config.yaml
n_layer: 21
vocab_size: 7531
qk_norm: false
attn_scale: 0.125
init: "normal"
init_std_qkv: 0.0334
optimizer: "muon_variant"
lr: 0.0057
lr_head: 0.00773
schedule: "wsd"
decay_shape: "linear"
doc_mask: false
train_tokens: 475400000
Each number is 128 + 32 x the weight over its row's rms, rounded and kept within 0 to 255. Layers, rows and columns count from 0. Numbers have three digits each. The size before them is the row's rms in percent of the matrix's.

# layer 16 attention value, 256x224, rms 0.093, rows 131-191, columns 112-223
094:149132116138107102192194120072147129171090112118144144152099070112143087177158139130135149149107099081089106127098131132128128074121145134116115094115135174087130123159108118194151171064122060115115111082090083199134112117091157167186125153160151196094139102108074096113100126166186117125157176172136094137102141175119105128124122091148
097:128060128110072112170100116108128149139117159157055136163059129154106111187123097141113112135147150138152141166124108098142146162166127164208107162114164148114123138108121110145108094144123131127154185113137104102114178038158159071177132124114160154126078146123118114157127100107108164125150197110108076114092104122119160119141130124087
091:123088126149102127129109026114116131109056086137116155133086149119106091129107097166166148153168126146121115196116167111118165109100056110165077113121105161090115133143108156156102140142179131097146187142173147208137138159163118138126189189120142147149167078121051181143163098170189147058110099107134081174115099111140200154101130107137
095:120080122101123138038132109138105125100113144164133094100093084132124132121124158150143105051131197179097133138104101101161120122139115106022105139115070136188151122179179154144128120143134135106094104181079147112135174175147146139081159130104144172181172138111106084111170100113145134065112175139108140136172126108132096121171116152162
103:131171121108165116130117165099087135130152096168138171141111068110133108164128125138156151173154129139118164124083087087116163164194162111113123150085148065092085152126144142092088085118116193149111115105167077164132149165145117132108115119136168096126077102160102122135176069096147115135158129156122146102098144137147151195119100068081
097:080147149089139081166190178125135124125147137103088114148202116134188098110160170149149118158109149127086145118118122087094084158108179147126128090133126114103154127107153095076135108094109174097150118138186172138115090184096092162114176106050197088107135130144195131154105077091148102149137140131068115067196082105149088069080081115122
096:097111141092162086167102096133174095116128111096139208159176115130105126126125128045137141182136106128090131130139107123177115134122105072120114104111125143161126124187115137089077038117194144113110079144116122075112102195142122121194147132084150170090122120192081104141168102136145091112191148164104095146068147079159117129150169103113
094:152086158121186167087104121137142084149156138152160062102100082118190077171092105123082137098113114154143153133114180173137125149145126158129126120142154149105114065171162061147039130211181157117147121089123152145154154115147166137171115118125204077152112133150167123155144135127094156124147170081134134103104122184128132140093150111096
094:162129118090182109061161159174132138123179184120138061125174170135110142085147107125156128117127197138102179102132159082117160156143148156132099121141139140086158108141144098128112162116127087117130022146127133131109139132098086078108169154110087072104177103101085161130140109140142149099120104134132165076090165100114103183117114167167
091:105146109120090096107159134147110150123105138197114172158135158116122129147084132122094064118092178148078111115098175090159111136164164103056072201175096150127178116126137152095198142083087132178087162081119144142088099092177114123161160109123132118178096085144092152218110128181113155143167113149121097130097135170123144138109168139082
092:119082137089161139116112130200133124158141164148061176131120137185167111106111140132142138147134161119125113132100124154151120193156124128138133176181090122138128114130127154136087109081056130191083163153148111070122135208137176154150143159096144176184073120129137108151139156089148120081122083121115166176098143126118109098108082123106
091:121120099096131195099109162111118089094176130119178135115101167125148152112155150073106116142069102101145120117138137161159143129085111099138107156167147138062157154096125146100077123135072131157158207101160199161140087137089101144113145136138125114107111161162117160161145099082066089093125085070097166138188141152074114183185128156145
095:146078140114135052112120132115116170109150137154097167166123148121175154182171127148171114116113105127133174102125109078128087144140174077099156113082110130118145127131100107153162102145143136129175100028111104120181127145169155119107138140177091147094146133146073099173113108104166171111125132106092184115120112141109087122165153107094
098:180161145112149153114167199125067095142099133121175100170136129147119121100100132174143070126156150123094139125127123118169123141115184171103137142140135160147147090103117147168187179121101133080106167069109089115193127144152086120100148117170127074124119081172121060112089105213151123106104079083117084166152130141151172057160089135143
094:126140162131103092129144104139151094052129155134077103152145128134065114109126154103086111118087137161143117139105100135121143136100138114198147129192164086177148106132115096146103122108131109064155107104123087183150209122124142147079179151126141156173104147115116087150130184037069083091085103082189155162116115153091116115114112149133
100:070131115143163098130154169132135103103110094112083084081160171130076163133109080113073132124177103070108136163168181126129149143143158132126151124144130176121120142121167103124159144078089209103164122098114128123120068075046135112103187107060150088199133079113164081083081117126133214180126117123171100174182135072161108132132151126115
093:108140112096121102138136131123139156135150152134152084091149094166150112077104165127058167162118079106133095146128125124098134246078167139121120073135142108106230107161120124151117175067137175121145127106104204171136081113123170085055126139100110078077130150111115076164140132101118135126123157140139132139155090128133093102155085125128
095:144063143124044146164142130144124141182077129132128156096115160099067171115125085120126147136061128102228111106092104087179137128084168153107105132142155126183111164178125104127103109114179061182158110204140119196139075167147133155137100123119140154154119111094189116114101202134112153178129107137160116099152120138199145160133121116151
102:105177138135141088057156086167112114143119097099105162137104087175188109116143162109108102114070102154064174063143107169171068111107118156109091144117138090146113166168099171098120116101170139133095125135124124161096144149110118111217217131105135155169125146089175172089157139107126100141145118107141159151117101102103114136213140158167
101:185117093182122148126110080164130153119136166197153091111164151201105062140104245127149092107094100134160175148086081061155121113112195168157133145135114137103136120107101136129114105108152137126149145099127140187088150073104145092070095104131080137143180124125099114171173173084131157093143163150131134096171111111083121140114163171146
095:119122135147146129068156142095087163139157055209085134193166145171102095081118142122194129103139170163152086175105100101148124172091122145144123113125105091120141191133139111134148153184116150113146086113157105090124129137107127186126160019204168163145080146106096085150085171143171093124105168078066036117110097089147102184155137160137
094:084168119171140121135133121117154087151133128100178105170125161148070156155139143068136073093177128133163094176116173151112117116161115167103168119141124163118136098094071120136164143129159159140109112136158071132109138111108180127131169089148135110124157182157125156077142156147126126099171068173164111147144096106147151126124119144130
098:143127107020120112121106115200113142170128140169130129167114069082090135128126148132113105178156143108134069111146071163107145129149137142195184142146138149117147107168123158150084153144153076100033125090162136167141086120151115118166102123165169150117132167166118159115128132099148078081139162082138182140129128055124133142076125068140
097:110131102124136097147114049167065106152076085128067145101153168162099146176099157110138139156105142134099162167124114113191134133117147110120129135145127138127132132093152092192117099103158119136112087105126163142101078134114097106131142149127168083147099149088150109155093100143195027163114126182130180177121130059145105176117132156121
092:159077146187178133140122147132112111086156149127141104201174072115083089133095158127140130118127103126170124042102117127174186101112055107119182076116125163089149105206080140154168167126142136150125114117114060139089187100103165088115085065149154095106105136188098149126114116074188122140110094116121120095104203156093131130092139140155
094:098116126189107167140172165120153167158162111162173108085113103104150092129122139134118143144155120186155175121084162110180122170134111112081128178093100118036222097115086108086139144095152045115065089128102153127140083154116097148161133155132175138146119158119093152114130125197168141097079105120139145137105131087185124091086117122118
093:107147175107142120117091150176113161098126121136097152173125113095126137151120166121155161122067140100112130166123202154165116152147156156146097110167081139151161120136139151110143125158143147122133115138132130147121129132164160060148142098081123093072045111154142118095011141163169127081137087099105138075129133187138108089151129189123
097:124096114138111079144140144094090146163088142155132093165137101096142129038190141111095162128176147093127076159101146089164080167112157154168141147109103072120158105140167129107083132109100126125144124121172118114201171111149140121151082105192104149133142125136141108170084106165070176036099075137114099112152177118132131138129150151095
094:102208119162094106134107118059117122145091120129134159139105141134097125097139095129114113150158141107197161086096054124131112191137152097122170091157140071127049140111110198168124083103095136107123144087079140112116114122142154193079125166119177149107180106130103139120132160179101156194132078154081124091194131153109141120116109145115
090:085164128119156154106130172148174155080103146124091121092122140162084133124076088097127099093112164148116132240128146145163122149145130161129146115182110081146090091120156174182061097090118053080114074129112153186068117091192127135225125164114122098145143152129158073146167114107139087175177173162155174097168116145131137108130111175141
094:115139158214118131172115111084123184177115129144118079123132149091105108130103120114093061086126087134101140128154144128100169144158119096064090088097120148128156168090085137142161064123096150102154217124138094136100124111104177123152110118130193091077084111162156163141109124152152118091142159141108145096160109088142035178120108132074
092:176147136075084092135131189185128138096095144165066088065126123170070161146101102137115123121192141115127150144200168121159108132130178145138102203159120118121127139149144119110097100131164155126111167143132149104130124118086151160118123133153103090071128143138102151134099112129145103124114062147106149089125160092096168137066106184084
092:137098103130137141136172125149132136099124118166058167105104105101153066111153132143170143139118124204159161180093140108041141098127105140142059044110161114110131152069159129212197079147112130140127128154098129093093109133160174160061118146108156152133157119179146181076078151095130101109116114104154154124071093095187103131119108175145
091:150142164148137095134124107159084173103180093053137130135153134072116121156134138139178152116108149113170108078100120074106159121125083179124144097109156166094179079111201202149083107148126160080140111184170143152084109117105157110103088153141117132129142164173072107112173206051145149147116131146156071150073139106128154144089074151171
092:125119195131157164125085132116076148095147112184155099100138183159108116109135160145149116039052113165087163150104154155133098121108168181143096091138111124097092136133151099165177128120140165077116096130141120133062116184159116142122109073093164164158117123166141065172158109113100094118150120063112175140179093147078149168143102063165
094:136140136116035156138143109109118134051133063125131122135119160146120108115141131132104118152171140150058073109124143174129089144137112168098123084084137138097121111084152151139075089120130094132127113168151130118114117116134139103068164156134126103166114089077065120135097193114108107131218103101165130116088149177101151074114071171095
090:149129136076077129124146122093164191105104109074131086143058126183167201129129129111163078116127145158097140046120117174181159156116110111109134154127145144116112119089110134129127137109102107159134099162182122104108111159121116087122078134097123098094166138111168123112135089117084100164131126093137105113160131089099126186102088146163
089:161133136111151174103166117131157196186133135100112180201132156110123103136090079164118100098137169092161191155138117192105145051070123155144114107171177160096117144167138128173152135143147122179144103136115114112143118092170146147101139149188089165078052123125086141084181130121108175049148140149153163123111164117140161192138103171073
099:113129146106181169117117100219109140088131130140200093130125187138168117113101116066118157151121138074139107103102150152105150167173094143138140179098160075112163118056095154125107147169085127123137111187175078140126108109156170085160102136077150122126139141112187137201140158138172111162095147110185107153056137126139159131114143137123
097:108146161124115104117076152086096099147149099136126135091129130106161155176131113135122148100133145114123121174112147155168115166141091100080141157141089152135172130118063083072068152114122112138133122107153098087148102090119136186128117135153084096122082147172122132122124177139110133110096096114085115163128111134103086129174079136122
099:193105127142160116083082094146130125108094100093126106151164072108121117148169132093132134090181059119184062147153122091162099173140160076051150145127054092150136154077082123167157132140096183111115105139139096113133149119146155139137067147140146114052128112140163191213114133115145127083110048154180118103165129170096101156078121141113
098:155111099063124144115211129155088126170151138153221150180134075176137133110122169120155121157142094104105070095141083172131108122094145119158116166132132187101135100088166125142118191135085126115169115176121154138156109100135173166145125186124076177093137158126160116096146188121121128082174117072171105089141157102091134075121190101188
090:091079142170180164124107138100099185202106148154108173167147117131170114145083110158152141119140203130139169102140130134131138119063123142159145092105158090126152103112123094134146109145094122125097166078071170153173139163142075160107101157162062125162160098161125169154128125127137055107187146156082079181155160098082090180167118105082
090:097107211083109153091108126134151063151089056195121151152130152129115117104088165123100177054128075083135143185084158105134126168125132074159149121167169139136119138141133122171114164111121134146166075149128169106142137057086153121151134141170098121128113142110075208121066081135166148166130164170079166095144127114136122087126121181119
101:150160112131138186111091091155126154108112109143128114198185080195105105123190106192140126101075174071116118131173170129084168173097091132080092118097112103169122108030159112103117102157159183093164148115130120139152131157138124090162092125126181126130117131123111114133105129118143111133144067145160173143081130158150138086162112095084
093:132075127140088164109099112153131063055122116119144096144136091110139138121125179140194056132130089121140137127155097139115107161243114119115094155110154154160113154141118162168130074124106184107114150133082154124174040118104128135150157168100080086107173108160141097095144162117141088178070123119129091117129098155157081181113100159120
096:118107114117087091105087134084091133108118178144125188143167157145134160152102079137104155120148108117142109107148172100141162135108062104155142115111125132175182110096131154088070119159131104126132145150133111033223098156085175153120142134204061119186135199120164088170135197113094103124152154115057174125110106130102094100121142068110
091:117188147117128106123129072124138097142132123118109096099144114204116212113127128104142159123114159152114113182090092162150134194142138091178120147132148169094089128178119157128174090172153066129165114145075189152152150064194103156190090084111169075130139166108127128122100144139152106086159089118166100113123104070092145153177116092043
089:154111176133119125086106150115142066103093125156150142108120149140126135162126143141094088135093065072130089082110125139180081164129169121116134064120162075122187108158147107082101174065046155167110184178153135060141161167111101045115126139193150123117114115156149118127094139142133086147114161111151128155123081197101138135116110127108
093:153087136197153066230079111111167165140155139137117096127127092112138135103143090166163124114182114120138141111132100090120095172089111062156067079135107132120101167100172105107188144116138092136105139141100090143143152086145176132162147192107104153132169078140116128129144111140148148100094050107175136109124142120186120082126141071149
093:116130136126100134142181115133085090172141112078091102123166113167103117157121046144205169140188045123202164126094127168131091129127174069107117149126096101115119167092068092106138170112147092109109199083155128153127176152137160112091154117096164134114155153106150124079118132133069143059117069143154114232091104154146135168115092103106
094:122138183105143116218234102129133145098112110117109131141159112174139115116129101124180099126143121094120116139117145144076095087158081140122103062142130105118139200144209192141094154123142106150097143170078103135095166147158120134131136103132121122096092157171116093138071135181101113159179179101133137085146126121147161084128118185155
091:147140113112136109120133146112122181158127117097125143191158123098102101137148093143204109190114101052174124093146118150117130097143095078168128096129174103153155150174124127121144110056125094135158159071147093152236156111139135135145159108200136173118116093155074079085127097131121129085097078137160214109132105156127110078141093149144
096:122103124066067116129146136173092109184094117118140149140154143158144220179138138149153144090145137140117135164147143132091090139108139150165090107108090127120160100160120106158143076102135139136101143125097124119133119136219147079155150148178150119169096166144195126132084070136122146144151157094176122065141165107118082062121139119203
093:125140085140067174094118100118196140124101105132169085137158117134168147080144141117168187147104162058160095218160063161162101157129130105053130166168163114073144138078059114127117163193145158109140148130174080130106101073102102124121135107158153140188116120138124156114149103117129093135111176135136104124105159095155131132083151121078
093:113133106081154169120137152097182124141105092131101119159113143128166165170131096181106210086149060148111120192097046173105131142111147179116114120153126171140118129100098162108078138141174166084153130093075146170176104148107116134107105095123185108162110129108154124161099132157132127129132153097110093103171101149045130154109110089113
097:120154161148143062076109091096155128168149100180145114166168132133150125117034110139105117055122159083107107078118088110152118107111123127179133161168089114112154126204123137160127100175170132113122153119099160222187155103142112132157083092136073140118113111148142152153119156104090104127182171108197112119131123162081121150135184098123
095:169155163177124119162138144151132135137135191123168111138119102115195141119173094124086130157143151139118131162107127107178126168118182142094098170133071097118143096154044145154130078094140107173140148119104153063089127160114140174109158131140113127140137088138094095092179100147168127142150111098111097071096157073129114111138087105091
100:100129121149098146113168178132133125074112127123107088104068121125115161139096044076095124114133154099162143135113133085167144075118101107127119124141155086128139162105104084117148134104114115144127116124116158146131167137172119143081115126120121128156106125169135173164169199133125121053112122092067151165107095136147242151117066078109
104:135112201134130136139124084111140154132184134174049099138133190074136115143083143084092155108134151069133120142157134113180100155124146145145083158173070048148115093117098125128112179122112161132158119055122067077078184121173048116146156099096085149149163116115117130080114063112134152135157165148182138126124147123084105131095103157067
090:136139081143129204143095149179120135120143116177171070061113051137111137083126180098106129093121153108193091136124121121165158098110061154130163123114116138143118141142132158133145132138179078075090152067180108143133157147130147129087164133147133123123147075081138109120138110114141141162098180105128151098154144128164084144107168112133
# layer 16 attention output (transposed), 256x224, rms 0.338, rows 131-191, columns 112-223
100:129134116143185204075129093085119076104139174161114051083118140059138122133118100085095091119107150197132151108192117136039155190093165163167165186113152112190082118083139142061090145079129175160122107165150178067116145131159097110112114108091132086112152158187155137133134125126045179125128118086102126139119107079114115135128124198109
093:178152109142203116110167108169186108110163056168139105164142149073188137079116111161127160083081094175088162106106131092117107070107132133132104145134090117129111104127097141128120198129102090122111078138127135089101092122121096154084110207153136150113093139118127089122184144120205116188133110113153099133117183146075143148108127119175
096:181148126110159169174198106146160138123134137085091060098117116159097170156157107105101129034137143200137101080107094128105129146100185167092178121182192113107163198044105166155163109104148129176136082082097162093102193110110119158135071104082141143108119142112138095138110173138121167158128179079114141086147134096164074165111139123129
094:134139120147124168201079114132169099177140074120123136175128119187143082160157109119132102173075100104170127095154135225141114132129144170191122137118099165138162157086100124142051096142117093144151149077161149111112141163103078174179107155155120090042091177074112167152103174151088101125156080136186128119148127152118112124093119125076
103:109115110117129158078072133096155116109142158128169156140143146162127154104139197129138086168081106121107119109181142068135101102076075183166128087115175172151196077110079121139151129139197097137110099158160153100079160134129199128138106088121094127105145178105176132161129181117130174168114147140138108081135058152122146083138166182160
101:144086116117139183124102193140110162111134189140095155119145071142068168110038118087094096137154133113093088118134162154152174123154112126137171103099131154118113099117135119178141144142112138174081136129096133143149149078123129138149085090122104209129106106161118104112100143146111137117057155212163143102063153157094155039147106122140
106:117124127152095162144116142137093160112113127095098110149135130119145132139071136182148092099097130099151123071082099109086175159133128144179108151113111183090147115150139100172118156075091128161181118132127121153155142076139193175120118087189115143163129087129096167139179129133116145121090081097107186078122103137129177135146131148111
093:120177100138087138147109101163170132073135084199131127158130136142114168162129132168138097142077168070116115188123143118124076111103119103150116111142105089173167148185083127174166153119028107178133135150125075125156071127074075125145170127176121106139086128085122117117137099159101113095151116147152104098134142115122119136126161179108
097:118134136151153159166073133058116138114124134161100115136121056146128118128111148150110107123118046084130085121153140203155118127142091121078160137132148113105148132131154071119130184180157174157091189125099177135179122141131164146168101070131161160156121176139174140128084209144119143137152155177135149142176074128109113059122142076096
096:097157103171110144161123117045142159134190149112157160112080056164131149061148140117109149090155073195122124135166122157101124132108118222142107099164130077107112095151097100154151102142080171103119103142173135121111137206117081129117155156163122141147111162141145133113178089096157171098129125067100189115169113080097117121162105122125
094:045118138150100142115138114091067145122157045115152090140148081083165145079113150154183105163119122119114096156113161153154174147162098086137153133092133130115150144136112128126217103127211119131106133085107160161142117139165155173035099135155139129091162102124171169101143118143156120139164141152180133069142088113100147131110138211139
098:180129183176097057218115105115128138151094100163098107111124135134099175156124098115119126070116185129126150130102085122160119150192110150054111145123109110171150088160130070071031177190168098130110114145128119098116114099155095085129105134155110137146113133040141075117187100132195165169121169163135136156067100146121128109134137120124
097:131175102195106186079142153129097076146116123133180109110124125157178117089104107052163121178151154107148119082103133188150185110122066173110095135166117131164136131100157115157113139142167121103134124180110195112144119133069105189082096060121092149089154147103150109140126139146099155108153083135137078115108084122119188091105152113124
102:152129117169159138121105140120157193124156126161062132139076140154130133147143119082109141096155057082142163125152091146096126148119092084079082127137081097107152125120176132122125122176209118141128054139136147134072149170090140061149144136110121153132165138130156158104159122048122140073116192188194154088088088073110107164158159122149
095:159055086128160155166107105089135109118107066152166146177107131143141144104163129108112139119103114079146112124157087132127106176184137134074103151163128157116092093080101176151145140102110130123089134081100122109102064129132198147163141085120123121104170087172166098099143121184205142121142129107087127069110114118168178160119132109149
106:136093139077109166139133074119107167149121146114140136124041123175130141131132136141070164049114152126137102095120123141133110178101125122091112142138085059146106102131119138146135102135156105092088158169129151137201097184141126081151141121155150156095207108152142178158158132121109091059094091158135144117136199171077120164125113152138
100:120099181123162119094082094185112125104098111125106183119129106137094100165159128139135109128168141128090106102160199086105095076100117152130166153184077133117079156106143108116143139116145141108147093165170065104215207103099160150141127171116105176178149141122091102067118101144162091149121137168136057133148143102134108133108132120134
098:091166105135134087147100106116158095134135173076102144151129144160179059112112158175110132098194132142106174109137154179107184111133082138104175113110069134102144128078122097159187129121100155142094147103128173081143099128117133148146140149110099095152184180172078186189114096128138103132120120083096123182103163094159160117087146132121
106:147104135116122128174100161094179168147136087137136121160164130118081125087129118104138167103140125106126092193147079115083243144135185178164132100116107218079146112096087131061172100171076114119139113125172079143160083125104109135124083118132115117095109148150110125140144158098128113069095177117112090074099180096096143104102114142046
101:130077183106208165129102115097121101082105156093119174161113129138136147099210057124149145156170104095085086117163174128088154141117075087103151175139177128133123032075075114136128126122126096097147148168122133138148094117149119143137142150125176151154102133165139104147118141133183098172087128132138070148108154083181172142101092126124
101:116132126074127140164093098106166117134068131114131189112085073123116146137132109115047139083146108093118217108115178100190094158130128135140095187135159135178154138102164143151083110117153105091141157148167105165152125122118100107099139155077076058100164080149128173063156072147057144177090095140149163125118151121143092092074144171131
096:163124151130104121126153117072137127161110128090092129066122099117176098107154159171157171173080128136087149114162060120138134123077108109141149138122115065146105102136131120106117102124108099136143153130150144155111122123182105120177119129148116138154090081115137150121103098168071170129128171131070126097124166163167118165155151127082
105:127112142223100127101130083109121091146141163139116151117148184157107130080165131135150178129097133135126136161122132107136125149124187151044126112142141091111109087134127135143128110083172178187157103158087091101103078195054171191125120111131082123137132067115121135143135127162145212164148077142155124086100177183149201070141205118140
102:152131109126131131106112123131083154119109111125123130091133088109150081128219123101128150132147094137165100075141098190120092160131140161086117092154076137150085166158088083167131161072138137122182134160169133135104192156148151146136132069169092114111168059135093103148128146107106120114155151066179115127124080157087148121060082113136
094:112159094067138146087113121118106082135163059117113121110064180146111131108110167152137097122138143084107127207117130175100106123177142107155122145115168112131135109155121142103136103147138159157065121094160158196179121154076049149148165186180126125192201102091127098107150127065114145108118153154097148147136111118140181158146108097123
097:084133134123182111158121116134114125150132158148082136140146089146134196071108105140081123169136173144042159112154122147148101108094138125129109104143149173200038116140159132167088092145132194128180129154182140154146139105126145120130108084178063109112174137132142127109137146090125076168166133107174123130190173087080070132160096087154
100:128129070147106161161139132098143071115147115153143123107135106139157167076105066101182105177135170148110151105122151103173169126113125152098147119152122059060098101163168158157160102141110127129072150131099098123194151132082022157114104128140153145157158211072089107119190137055105118191125144160133141129122095161115148135134085130152
099:171091119131102150145137121200126123139104119135115141133105183184122116145060107155164125136100065129137129083117177175083166105146077093060141116132101151176123138152123160138117140131134139085090093181084137078082081161171104126144173115116112148153105115073129168097134125068118120179158155102200091100113163109154131093099146181081
097:152086131180151157109155143173145084118110132127153103107159119144100062144151147187114131124115135108129102113137108065111085121153078136144098160103113222115169142088123103123138094163169136115121155125129089201091185117141125107161077099124102137160124074132115182117126089112112081094133192144118065075098160167158113185128177124137
095:120107144133110124136110112156125139124146104125115080154172071165157086169178167118103176142110105146122183097153151068141107139064162124135127108095092175131147068124095074096074100089115151157101163143123116145167079154057160109090120116165181113061125072147132120112099121174122069130106117071043159070126138118163084189123107109115
099:120132158099210145130147108127146127096151103101149140151149105152091137150162176186128128182111163072146160061131118135102058161117196164165153149164077204172159128102125140176078167125099111125122089130133111175156144101104084080113126117084083142100140113116123040169099059114082090157128053145168090147049162178123173096115091122102
095:078171177192195142090124120140118133137158082132174150190121083108174074124120095111081125153144123102150142110090091110129099170155111145120162071134118124134126132114162108142142125208130122140181102156132072148108098125174074077144165158138124161156120127089074166105080147142114116117107139120176124118156084170130119164128168131161
099:115154120106117123155101157122086135143143153099193128149154154162113120157084155158096137122128059085121133123129139117159101161145141155104170179119110126064131135164158145091106142098171193152138132071144149104132129103106148116139129129106120145101152180077073096110114085157090160171144117130159061156147102138062171122161139127150
092:104095086126140152104117125120154044153101200173104182147145087133190145148100175141052097115119111083101093139112109120138119126131145132091045186169134064122115124106100098169159137113123091150130118078106142114151179078139110170111139143095089109148119132112152122147111092191148098183127142104089128090147124097142177118155149083085
089:095131132072116130170192077143190087153134094093129149162138084119071133143153092030086180170131129126133101152162140124103165139167129127121106124174066114158177066120130189066137180078088137171100120120116101113190162070115141082131109089162153140087160130118153150123128171115144096185127165130128188165062094092157163146137178153151
099:122112171102161116076116136132121148196090188085125118103147069052165102113125132113065123139111151114159215113192141119131108120141127153154154120155095168177078215162141075121125121174087111154157158054112109125131118165135215148074121117168150133121172111138116113108154122155146133121078154161140151109147122135138112112190109146167
099:171163123092151074151103161176102070175165147157121129160148124089134121095141111140096150135073172101170099158091115132112089145179141141087128077100045153185094126156155044124170114146096144143127109086119143155147137118158161117152173146138080145151108155133111119175174160151211152134115124176038126115149112138163141086125155130154
089:141119091131115040145142159172091101083146143165137136068102134137166110114146109140176141154179144109157111085131132101138108169178169111115110105097143087123156113153184106093084126117141142143137161086139148116093163175155106153127105121128103129180159116137167150162014123139131114156125143111142099105160158184166171119071156122134
100:103162142119092106108107103136131084153117110125075145149041145097121086144139140179160121105146162182150124111178107106127140117087138103144139119179134141148123129206129145125139188126177122173095148088105207093140129113068183149146118143112132127172124110162062064102134093113116138119216108109110122078111124106114103069128145145166
100:102161127181129140067187102115116132136190133128085094105128149102103141075160079124068093128096073118129110102120107121118136126090184140118110117097151141078084131136178199142174153174132112127087136165110156090119141137128104105083180147114140139143164137086118121158119069139128145105161143162141130151154173109142060089107138164113
101:052207162136099202102147151113208124129165120126095164059124198157120133127158150179111093110064135111096187158097109124108128061149148165127178170114143139149118167161132147079106117158088058179144143130121128157136138204155095115120189110134098118143150121089141105088093108125133045156167138127112134075089128130128104094187178167140
098:156104112186081115134053139136158123147092144152085111139148209082086111101118154117147115145126093149160146127148147111102153174096149130080119104083148049183121185184109077112141145143159184110112083082143131083063106103183119093138135131150138107140121123160151156122148090184094097123151090213108159178106176101125117132086127107117
103:213152154150087086145112130167122055162188132088123097097198168185106120112113118122111119154158117157056106171161077152157103149198081125116126130197126182092142157125188157172115114151167145120189149123175138054095124100167093136088117132126162121114128054082161130098138153174107151165117142130168104118117092139128090134149157154085
090:121128128152154159179157164162100162081135097115117146131153090130154137152141086128206119153080183203091150089122106120084063090129112133138167124112101124125149152210108153134180093128176123087132150107113140095194110121118115124102166155092124128113123115135189099095087108170070135088087150079198123156145147137118150102075136141174
101:149114074161131086086116143101104119171110105100109145107070154068119135073126147078134194104189166136172105087044110149163153116156147107188144151131144179137139157177097123159121145061096067116109136122133094100119175080111134153109139198137110144063151151139189100113094109065129088127198197155074091127147177150084145151151151138159
098:121157094152170129157085116163125200184143138156121138136100145154138110161146099094077109102122157130166118153133119118161089085052181088143222134169118096052141106095149054095099170149098079129129074133166136123110152139118092104126122087188166182108164118092109104118168104137124156063121129149100147134108169146162160134162144087100
102:162147147169102133129134201114186105195112120146093147110112147150116158080129159120105115146129111123128164146131110182099114113101126169113127113112122117085048147155099082150120115118118186135127092133105158173065169069157177133153152166098169176111173130149056184134130095150084132122127082142153107132099162121099118120140126143109
094:174081106123124124148103142139104118175131133138106103133137136100156080140142121145127112203113152104154103102138133115146032134105132106071147102103069112135149155050171091160051119044078166129128203131181098062146109197085118124092103138109128169132099125127109134131150168091108102184105200121132165147135158152149154114140106142186
095:113165067183120133158178128117093202138111154153100109112114131131106100117125118132137096051138162115059161186139127164120124071107123168118117197128123164163095058156124123135148101124180120139097078056132083155073128114149088162152142169143084180124159185115107082092162060113141123180136102123135118098147126092189168132114165100140
089:089152084090131170120169094118059107163087143149102095169129160175145126140139138172082142116135139150146156151132123110181139091147104103110158160110116143116169150118104173117146138140132193095217095120135154187118121105105052122148099000146131084094107127103172096108143151138095091126201160174114142157137132133098115135128109170102
093:176161134088134119101142147117157109123104136161165159127047141125161088113115168145072110142118138081072106166153160099136119090130112127128128082125165125135121161185181161115172114122151126170082033148139106097127150147186070151135126120167073185135141054174110099097160119125147143153123131060105126105196170073126174119140127163130
100:123114082137122146130024164142164105097093179113151086103130086109121184123148160144158119167133139162131180119154140073168213127136150112147151148099134109174135090127068053139114100134096125128137162111149149136135087117111103096165109151121153135148118140082081125138153156096162167112082101109136128129078098143132107187185167105104
095:112090126127090146139140151147099126100146094152064112099078133182150152088134150117094088076101149203106124184143145118113176126115119109214148160087112155083107120080150138138138097162083147118119126180158126084131114202138125138143112126117120112098102169102134155131123095083157198129146174148078064150110094149148158130097185074123
100:116080118159129080143054185133129188138203167130147144078127113072079072103103164141112121156061105145104182087113103176198106153108149127084180138153112155096120133135148135141132100134165134099179109126121143171154153153106063164087077135089111140102148083097072099170103170164134114138161115096128132169063142153166189187153127135104
106:095115205169113113116166084069058134135137112152098148158106159160074087168122132161094135039108117128162189088081174110103119056103137107154104138083099127097129140146171111128128104109106123152118121126124124115111134174141157120087140124084051113107108094105151108154113143093164197150125089088126146136183151136142158123140132125100
096:137085140184135082055171055126107108144122135106140040072127122124121175130122189120102098155094103108123155086091145130147172104102156071119167105143095115128142132153118126108135133208118133183105164159182101153123132140129179138134125162120153121113143164101146124084216160123133110135109158118170137124137169143153139074146106121097
102:116171137127100178168133163139160149132134141111165116149106118123144109138155160067165147124172116133102165194103194113128143149118070092069150118129134171139180095078129076151179123121122169170131129193245122074098107165124121143070162126121177088115179072141111088158130095199147130140130084121114111152131119131179139091097133148122
098:085097121121134133089121134124152138195134080145076148121146134129138149121161133145151082123131143100079148112131128179135114114141080121102116119129124108122162108108110122146046150123079180104139088170148133212123108108142097112125109137149099149098100202086093134146089143099123081098172155143133112178231116144117118103099116169141
098:077117083124143108082157104094154122157117112097153133134151166096127115141140175172137132107135092124171092135140117142140122160104151181175121145059105143133126111127180147150053092124148115119099171142121114108093103126157158090140115118181160134103125127097161029127084075137154163136108128049138194090159169118134097137123206147169
105:161158151158099166138177124101141117138124115166156099109106078178134086127100076144187126107125161105085118125137142122097105109106152060110108088156145156124143130119128156184102108169039176178124127146172112148126114137129139059096129147114152168160099135097104093122104148095076089115076097106087119132158114117121095089162148111138
093:116155109089073112108180078120067181218106111132105147191101140135109135160107111145164146101073074139168174146169092141131093151155090139146135108095108160142176102137116053159105130140101131100124115146091166122107122119124109089122063139072137079149205152149161167146173114132115139150131126086127142151132188130122173149143095117116
# layer 16 attention query, 256x224, rms 0.102, rows 192-193, columns 112-223
104:154089102141103131100168154141165118116114184172105103085126147137115121128143037140168091159125103149137137158125127186147105115123152122145122112135119151114143181139092104144042116155136112135063088054119161148087111133154191111117127110182136112106132140160093145132135154103161135081151082160104130125102174116146173077129224173161
104:067157107132119150107152187126134117111098137177098146188093146128142138144121129140110134155129100161131097134171162114183100107152161138164148157129118122164113141157133061151110119122144054041081125074108113121091173150098078127067156106147153173113152163113089172048169169074176132111135136145081177094177131141111125143074077140158
# layer 16 attention key, 256x224, rms 0.0994, rows 192, columns 112-223
109:106088132088176155065194130110169156158104159173146124073151109098181146101141097126138121133151146137123098162088107166114088150163191141058127128142141179158193166144148140119090139144089095199068119085137143174048106158168177130150094157153172129101146182172078080141154117115182092069132111126142123133140081125101149063170139155157